From a checkpoint of a small transformer trained on Wikipedia: untied embeddings.
Each number is 500 + 25 x the weight over its row's rms, rounded and kept within 0 to 999. Layers, rows and columns count from 0. Numbers have three digits each. The size before them is the row's rms in percent of the matrix's.

# layer 11 attention value, 64x64, rms 0.115, rows 29-63, columns 0-63
134:491490488529469513515519459497508487505531496505427495460508492506506513519479490520500507527511466465487514477517498489467501444476508531511476508528509543505461501500507566500518447531539509
106:504517481492481510476532533468529490480491537510489506517527542553466498517483500495487486507529474528515476526519503455475507501508503534475517477518517447531503538447549502455480519507476520
054:522475478521525504476442497528450491501516531553488452486514526481451487467541489471500490476493467512525474533488487484505483523503511490517522549526483496483515519520491456495472518504492534
117:464515512503491453475504546526465457540464522519516462470493508512465519520478488518477491514475473519487473504534455498542510496561499503552500515523501503495479481514490466507474504498531520
083:456494478484475467527534488527459466498492498512493519504490469514493502537482499524514521520481469467487511460522507566520514470521564510523509505491461517487504536521492477518526490552519484
108:517481506493477544535495454464488473507496509505475487442514520522503500523515526460466525522529540505497489486451534522462478504489507520475489517508476494483537501482548516497550472486464512
109:512491536493529514475434494504497517493559487491507474488489522528479503464553506502519507468508509521531466473476510527491509568493506482500455539493479487499535502502486498538478528483479534
089:532504446456494492512514502534502474507496461487496525510468500551524502525497535517506530527482553477527482461520519474529473492488518486527461493531497508468484498528478534487517504453503459
118:474504497434455469526530473482528479460493494461490516489499520497506495513476551523500514517494503489486538462515490475510543479492531539508483476477514528498522513459524548542498474493498514
090:474525482512484549537457513505493528496528482470498505528477511489547467509484500466537535480467499447457511497545505494489511478488454520518510537491522542497516501518519504492537487491459489
069:513483532503522489517535533490518504512488502523534476493476487503505514431533468519492481504501540494501480511522534505485461529504469481535471484517497458497465467500493487444542489497475443
102:517512508553475494467500485504482506484537473546489511477473514558478444494525526529524474518511508504512508519497475460507477483494511497494508446536475455514452510506541488515480498509481467
077:514470517491460508520484503450525539484496523505477483484484506532523479517484481477539530516459492497483522512481505550514488490445523514488516455500500520556506520495521472525500482510443539
087:530468488572515481494477463528485539527485480493491506503518494505483529490516437500475488488500493547512501521481475479474489490518537526444454500512511516515489456506487511556496502514494509
095:483464516501481468509498465518543480471505503481514500502497549519491502502485546501540466503515458515466493524511499442483545498536544523519489503502499517514520459442500494516529464501479478
073:517472443479486485542490537497550553476484478469497484509507499546520521555530486499498549508507522552484472510482496511503468488503524498491510500486469499504490453501492457516518510521482486
096:486490508545571459518514498531446467488513482473514536503523461495510525528478460502472460483472496482485511516504484541505531494542465465522468505495547515494498496510499514495506517500520486
092:545539525540519533463468505489500503501542512524478511493483487500514484485537474496494492541529488476494487501507524459502458536471453491456475522515530503494462516527483514471541518477526473
090:522495467517506532491539501487474538499468549515524526551476487470487492515473468466447543496515459463473538498527500476493489494466504489455504491518475488514508528502525493491519474537516510
093:493500506468518485485534500486538484528523478490521513489525480478498533486505472506519467553484472501460489474549512534470510521537487521499477446505491457507516560480509483470525482519460486
107:530494485471465513498489495453511475490475491523524460486508552519459500527489474484491512456513527508524460526513529462492472473515522488528532518527509466480547477470520482456532505519506494
095:492546498511537498519487490496498508483528503563504460463466506533478537464500563522524529502512507482539481478534504490514514476503518503536495495489472446492508494524471529485482491485506547
084:532499475541553488537511498501506522425519513494492507491533500526486520508467507467466496521499496494493501531476491412501506477493466476499511513500548505492498458510497518484520485469500478
091:503523541514460518489501538484475486461516530465476509535457522544517485488493513498512518514512457468493525494490501462481495541469472524451457482512503515530454517500500480516490499468540502
094:520526525490454516459500504458546550529477530507487511486489498477506460511479455526500492481507546495505493505524476528504505502485442516474509459498534515547458513465505519484483494511521505
090:481489476549479460536471494486509447503541494487454502437498465499522475517494499502515520532487497483479533464467499461510541481502525510517492530492509548477505493499523535529532506501489496
095:514534513477498524469467463528519497494481471538495505516497449510509501507497553479471504475488540485475493532500507482493497489550491465535504521503471511497569528535541493497460481469498503
103:462468482480535490498482488489519526493507495459527485483499523560523551503530530506514515510523470509444456510502486518473508497520516534508512496491475496453501510464463488517533479462469532
096:486517485428491530506516503439539489495482531526524477463503502474503472511498510508498536529524506463468480484526543512525500479455489486532547512476492482482529521472504510478528475516488511
076:477483472511482512468513518504491505548456487486528533514495541533481465531518500488470472503502478523478474502526440485524538505534516538484508514526495485486465482445547497521480497532502510
109:539473504469509509480501482500517491456495520520488472489529503506504503527541490473512519482504507517468457555501544501480424473458512469493501471503507492513538533505525453480518532500487485
100:473508506488499485511502536520458488508484526507502475490449486500527518502525523481505571482499503510480522478523512528479499435507539550483475504453458511504523489508508484517506445511495535
107:420498531489495474505480499526492481510491525516471503525499494482465460515501549514458487527473468501543491460485490518551520494525527498476545514496491489503466524469485530526486523501489476
101:491461515502507467523509511522540504532493491464500534519525524456506490508481503451497427482442502543506501517474466496505535503511499477504518517520544522528516481471506492506488474483456487
092:539497482454488511452522496500520516553461453497548524513500505502519509496552465518473495506526531529482505510530484469519482502531512540477477477525468485478463471495507493515481474511507468
# layer 11 attention output (transposed), 64x64, rms 0.372, rows 29-63, columns 0-63
140:493532517487486494537496487560530506479482495515539536514486513531529496478510526461505521505484515501475513517464457472522505492516494454515512512500468492504532463494515482537433451463500508
100:479449516511472464512464514476509495543489486498509485516539538502473504447532522533512531515490515464505483455483529455491523510440528498502516488498482484531525530476506505532489533502479506
046:508523538498470485502547523491490530509544529513477498485504449501522539486511462535528492464492498500507487455516542490519489555473460535508493471486499522473490478499505488470494530475502451
123:547498493531484462516489468488529543477545470487449524527495489483560478522507483545524468479502510495537537501493475485474478531509473487510502472462524509518501481478461513516484496497510523
074:485508490475500490506510451499537538509458522492488492529499507503511450557469498490465500485523489480472528528518452502505507526541482477503486484522519488492495472490500546524475466498499574
107:513489484511492512520523541505552422520467495467524488505483510462506551487537483473524505499520507534443458529506481498512468481472515494508486484498482475519546524515523506513509488484481504
102:481510502498505487482502554481499491494493540501490450469459464501540504489496478523536489526502496560506466464520485500506488513503484554467485492496516485493504529513518477445567512519489515
103:482486523496491513447514479508489460505494511456484501526521485490480486495498490512519485528489473509492546519497485539500461479500466540469501522540512518549470498516498526519457461539504566
119:481519485511499502508459508515524475494450515473501457525528518514510465484507517443470515478512527513521531542480465447513504504534529486488496536505462482510513489504495495556520457498485538
092:512495533510513523470545500466508490488500509540525515522514451544486514519495528449507454497461525532466502476509509502490502502491532473554511482517460460508488460495494454495496538478506502
060:516484518493521507454509537479475506520504449514513539470471511458476515501503511519510513500518472488500490487532527549471444458536491499486467478551523509552495521492508529508491510499505459
103:486505567472508486496512516553476519531494500487491491521516479463475477480531452564471537529496507479512484466494457475491505505518489525534509501494504512513462510531459523508496472493529477
073:527492470482534475498520509511511452528452492476477475521510503483519512515540505488445518510508512497502474458527474489500547547543504512523534488478480475492460521485534487497481556479495492
079:469506511460488518518492503542484511477549521522462525502442504501522479472510507508516530513523503477506489505527507492519540515505462472519477479484473470504558550498519489442495485510472467
086:492506533535490494482482516492444516506475507523482498509511503507519508476464502463465524506545542530533517541522486460514491506484489502494472499489457452523534511481489466545534458464510515
059:518467542525486497475481517493495461554475510492480493472457458483492458515520499511475490485502494495505509529530504518505532496476476512502533495501464478502479536488555550467519461550507516
095:493497497501533510486503475551484525464505517501504524497504513488530476522483494480510470465494474510482507512509563523502495523488494502520448545513545481511553457457513500440455493495510498
083:525482523480509516512510500510467465528524478526530496488484495540483535466527509529493483505464470492498498432467524554516476458476530499527471500492538517513519483542495459499462498499515488
078:453496539478514499518516492522509513495538496522471505527529477528455519524514526471468491484460479460470517487497483520547515509506534461544486496475481512458487518465524484539467517527488487
094:485479482473528488523509478444517522519497504548486478484498559484486515540489512526483524507512500514527499485501484522499473496522534488480443458528505453566489465469524509521489484500494495
110:526444523537469473442521540490503488531492519478472534486497502516457499493481498514518486533506512494476438528525534507482504497469496481477518480510515489533498506472503511555505531472484526
086:498515524490488497461508527486502515510453492489514477463448493477547512526478476520551504531469488507530521522508462461514474492506494504477520502525520514522455539547483438512508486504508515
092:523475534539490548469506541543458448508510493468504505477525477508530496481502493470501482482466483495512514524483538490560511498470511512532505551492470504496504510487526475471458471490500492
094:488528500520500478514453488509478495490491455486522454527515499522519513473539537494484499512472513477510520425491449508521503491496488499547511517467490510486541515507468450520525530521519523
085:506480460470541492545461490514497484489487491508509515496505513520450500485526517548487517520494534482489480449496519493426534476549543484510515489486493535505502483514490514533466520482506481
093:529511548503484502518473551555541475495483496478507506513488510500549503512507517443487472466517525510496480551449493461499487515508493487505514520493491469508520440526508483485481470478499509
095:525505494496507505510552463534497489499517537497494465493545500488495498513492469513531471527443484571462495508500464499499506533481516535500516509481503465466478483541486525502494493499438498
113:473482533512495501486499500449485489554450515499508458489476506497510469512514487492482494492481522566525552536501483482495518507496495506490487485476486484531491527465518465522557478518550492
089:541479494514492484483507527468535448529459482482521478488505500523461548523501502474468497476493489529500504538476511500487494497512569492469500493498521522513453480497513492567489506464512514
068:454466544525491476537468482490538527500555502547446503537528492483486487484526469481476469476504511491511532503478503473499524493490526481514496479486493502518490562477473521520523485500523483
136:538515513481507484482533503535497437540471497494517501496492493492465485488534484546474525484502471485491467464517531527511501553466502519487480519492524479496514496490560524511488509476457457
113:483519511509498509512543512494542465513465480535497476535459496483506485556537551471501469484497475470484549510523477471524466521508506476529513493473482466487486541515516491492515521475463496
117:461505469467483499532483481487496552464501529478519485527515511490502485472492520499499505472550495501510537495461499438507491505507500540489522450498541526500473483539461520509496473524531537
100:492496485538530521514510491494480501448535525512463529530565517479518516478491486444509501485533509517507487526508564491497490504484497531487490477506469479525464501469506521451501495469512465
083:474483512479493501515486479471500499539550510546444503521489512492428491497521484518462504515502493490503531513505488543497497470526494472508514489501494490533503555483484553531516457520471478
# layer 11 MLP up, 256x64, rms 0.323, rows 0-14, columns 0-63
116:530506492502513503510506509469469488495497479506462497491503472492546515533554477468498515493453519545492533514429486468515462464470514494498454537469520507543518495505496517470491518496499474
090:506511469487499552508527477539506512455512485494525468550522447491512457485489522478509499528530477520503470513507478467473544498511540482460524482482478487526503527479540519489480491534504524
095:495569468495518487508515504487506474500525482513516496501526506548475484485438519496543530487474512518481499484503490520503531453424494489497514514511476549495513465488502505536468475514516492
107:488498535458489490526465515520505487463542494513523524535460475516535511533492517498471480520505484497541467543472471508505519511484504450477550541508486499494515475518460488537521491462510485
092:486506494485511519504511505487512495468523461467550503532473510494536479525485475518480520529521470550530468487506525492449535487502481540513498489497495472533476466503543432511494501482475477
096:504493454485524530516489467513500475503492498492508494522530503506550507493498404504544486522482534494528520452469461494493493512517479536522513492465490484481508477474483496555524512500508493
097:476513501456511487441538467470497521487484483444477489487516529449488499502475509540533523496523500457508473470541543493501505522460509479507507481516532498483550503459499479482496500501494505
101:530521474506523455493544482463528437567505499493490520489502535521531516536502532471504491496500535505505523490489500481476461458515490482491482531515519486524542516471486509458515512487492521
079:496526553509549464476475484491447513562521490540489524519531524477509490464492486485494511485500504513497508496490501465483484571482511515491476536518481484511542497513482487506468463505471491
084:500488529477536510483544491545542488508479518517513522458520516481501490469452469496524499525533498507450489480486494546476509483491526494497483498483496464485482540489518435489513555494505521
110:507506502485551476499552459483509422538464492489539508502485508515551493547490487524513478511495494527548482507556505507509491512476476483464484524508511492496487496495514482507531502477467504
109:487484486481499482501511443478486500473512502543519543563509537475520474519501509472465512556515515487521566498481471503496456498496518502487518510518520498511489516495459480490499477529465463
101:504502529502497505523462480511498422523531554470474471430531466487493491529466493485528504496532468526501508493499521494497493510477530495534506531502490462472497481499481514481504466534519498
104:501502509480578520513515495498469455483541493487533474503501499455504493581487507454495515483481469524509510498483501477516522524537507493511519452525488466489507511514476536515522499502523510
093:505510556490512465457517502483512514545553473515469492473477496447503513480546480488528467517512497551490478521526539511480488547485487499490469500525517470514483486534473499477502515494525490
# layer 11 MLP down (transposed), 256x64, rms 0.248, rows 0-14, columns 0-63
138:537512476515518521466515503517488531504475471508511509463512482472500461516523493518506495572479456513457481484477459508485505463473537507495476532468537552509466501521493501492522487535514513
087:471489564481508483493489544526501492480501512509474525492461512495466559502558516534543481489511501485482501455470514487525521515460504492523485473546518511446491474474492492494505504514488501
105:509504534509536522476471487493503474501454507520489488545501527420501462522510506504456515455492535483504538538539495507520493459488496472496506500517488462509533529457511514505512500511493474
105:511496527516493516493474457518551470526514485494492533529439518479433501507516477514522488516454510503476492505527492499517513484501437494494483502509481523492478532459500513504513561534491509
085:508488574497524487492481502471521507535509523524487461479487485516492495483494499505479513496438522448508506506508457509515509487524469472496503503543480539506554524466477533451490509522509488
102:486483508486517502548493486488512452482517504500482542504544526473447483509495473483519499532485423518528474460483483483544482507499491496539503507472522502472525496493528533530513507529534489
095:513496510549491489507504488528493502514529487529522466522470492502488471524497496450469485546462514558515521520435471465496523495538511536501460503477488493525453487540479501506496502503497503
099:497490513460486553514492532524476573466517486498478495508542477478487519489488492503482462502476475483499513479466488539512533497499508545547527506479510517476463467500502476530492493548522490
070:491504497536526467488520493494492454480470487503498483490542493466517505533503486548503502537496473489506482514512508506533514453563523526516500455489538499509477495498525542459544453501486477
077:513473470529482479521454470523480517490489486480467527509466505536473486538523499507487484476530516473504466488483533484506492493545457496484517497488514576496515477478560522526521518518491496
119:486503500497482505508490552550499567469543509532483491466494506510474494473504479478469515496514470485449507475499500492506535500513503536532518482489492495478505474537502507449451547530518505
113:525512522526482515535517529489463413466498539531491525522492524475492501480505467516487532473507475470527501543479486486502482466484527523483512486494476493491533554512484501513495511460480495
101:499523505482498480531514492523455513488469515454495471471527529477543470495572477470465526484529460473502510480522507513524534517470488489500535535490510533532487505492459515494477480501500523
120:530502500515492497446524526509493520493460500476498557509548488514515480476481525525500523515518507494513483485518499515493496486512462471444487524541510485530459470491453543538472456489499511
086:479492524516468513537505491502518432469449533502499500543532512499515484484494528476448531505521507478478504479514448492478496486502554505483519501514541511484511467511534523522506533474477520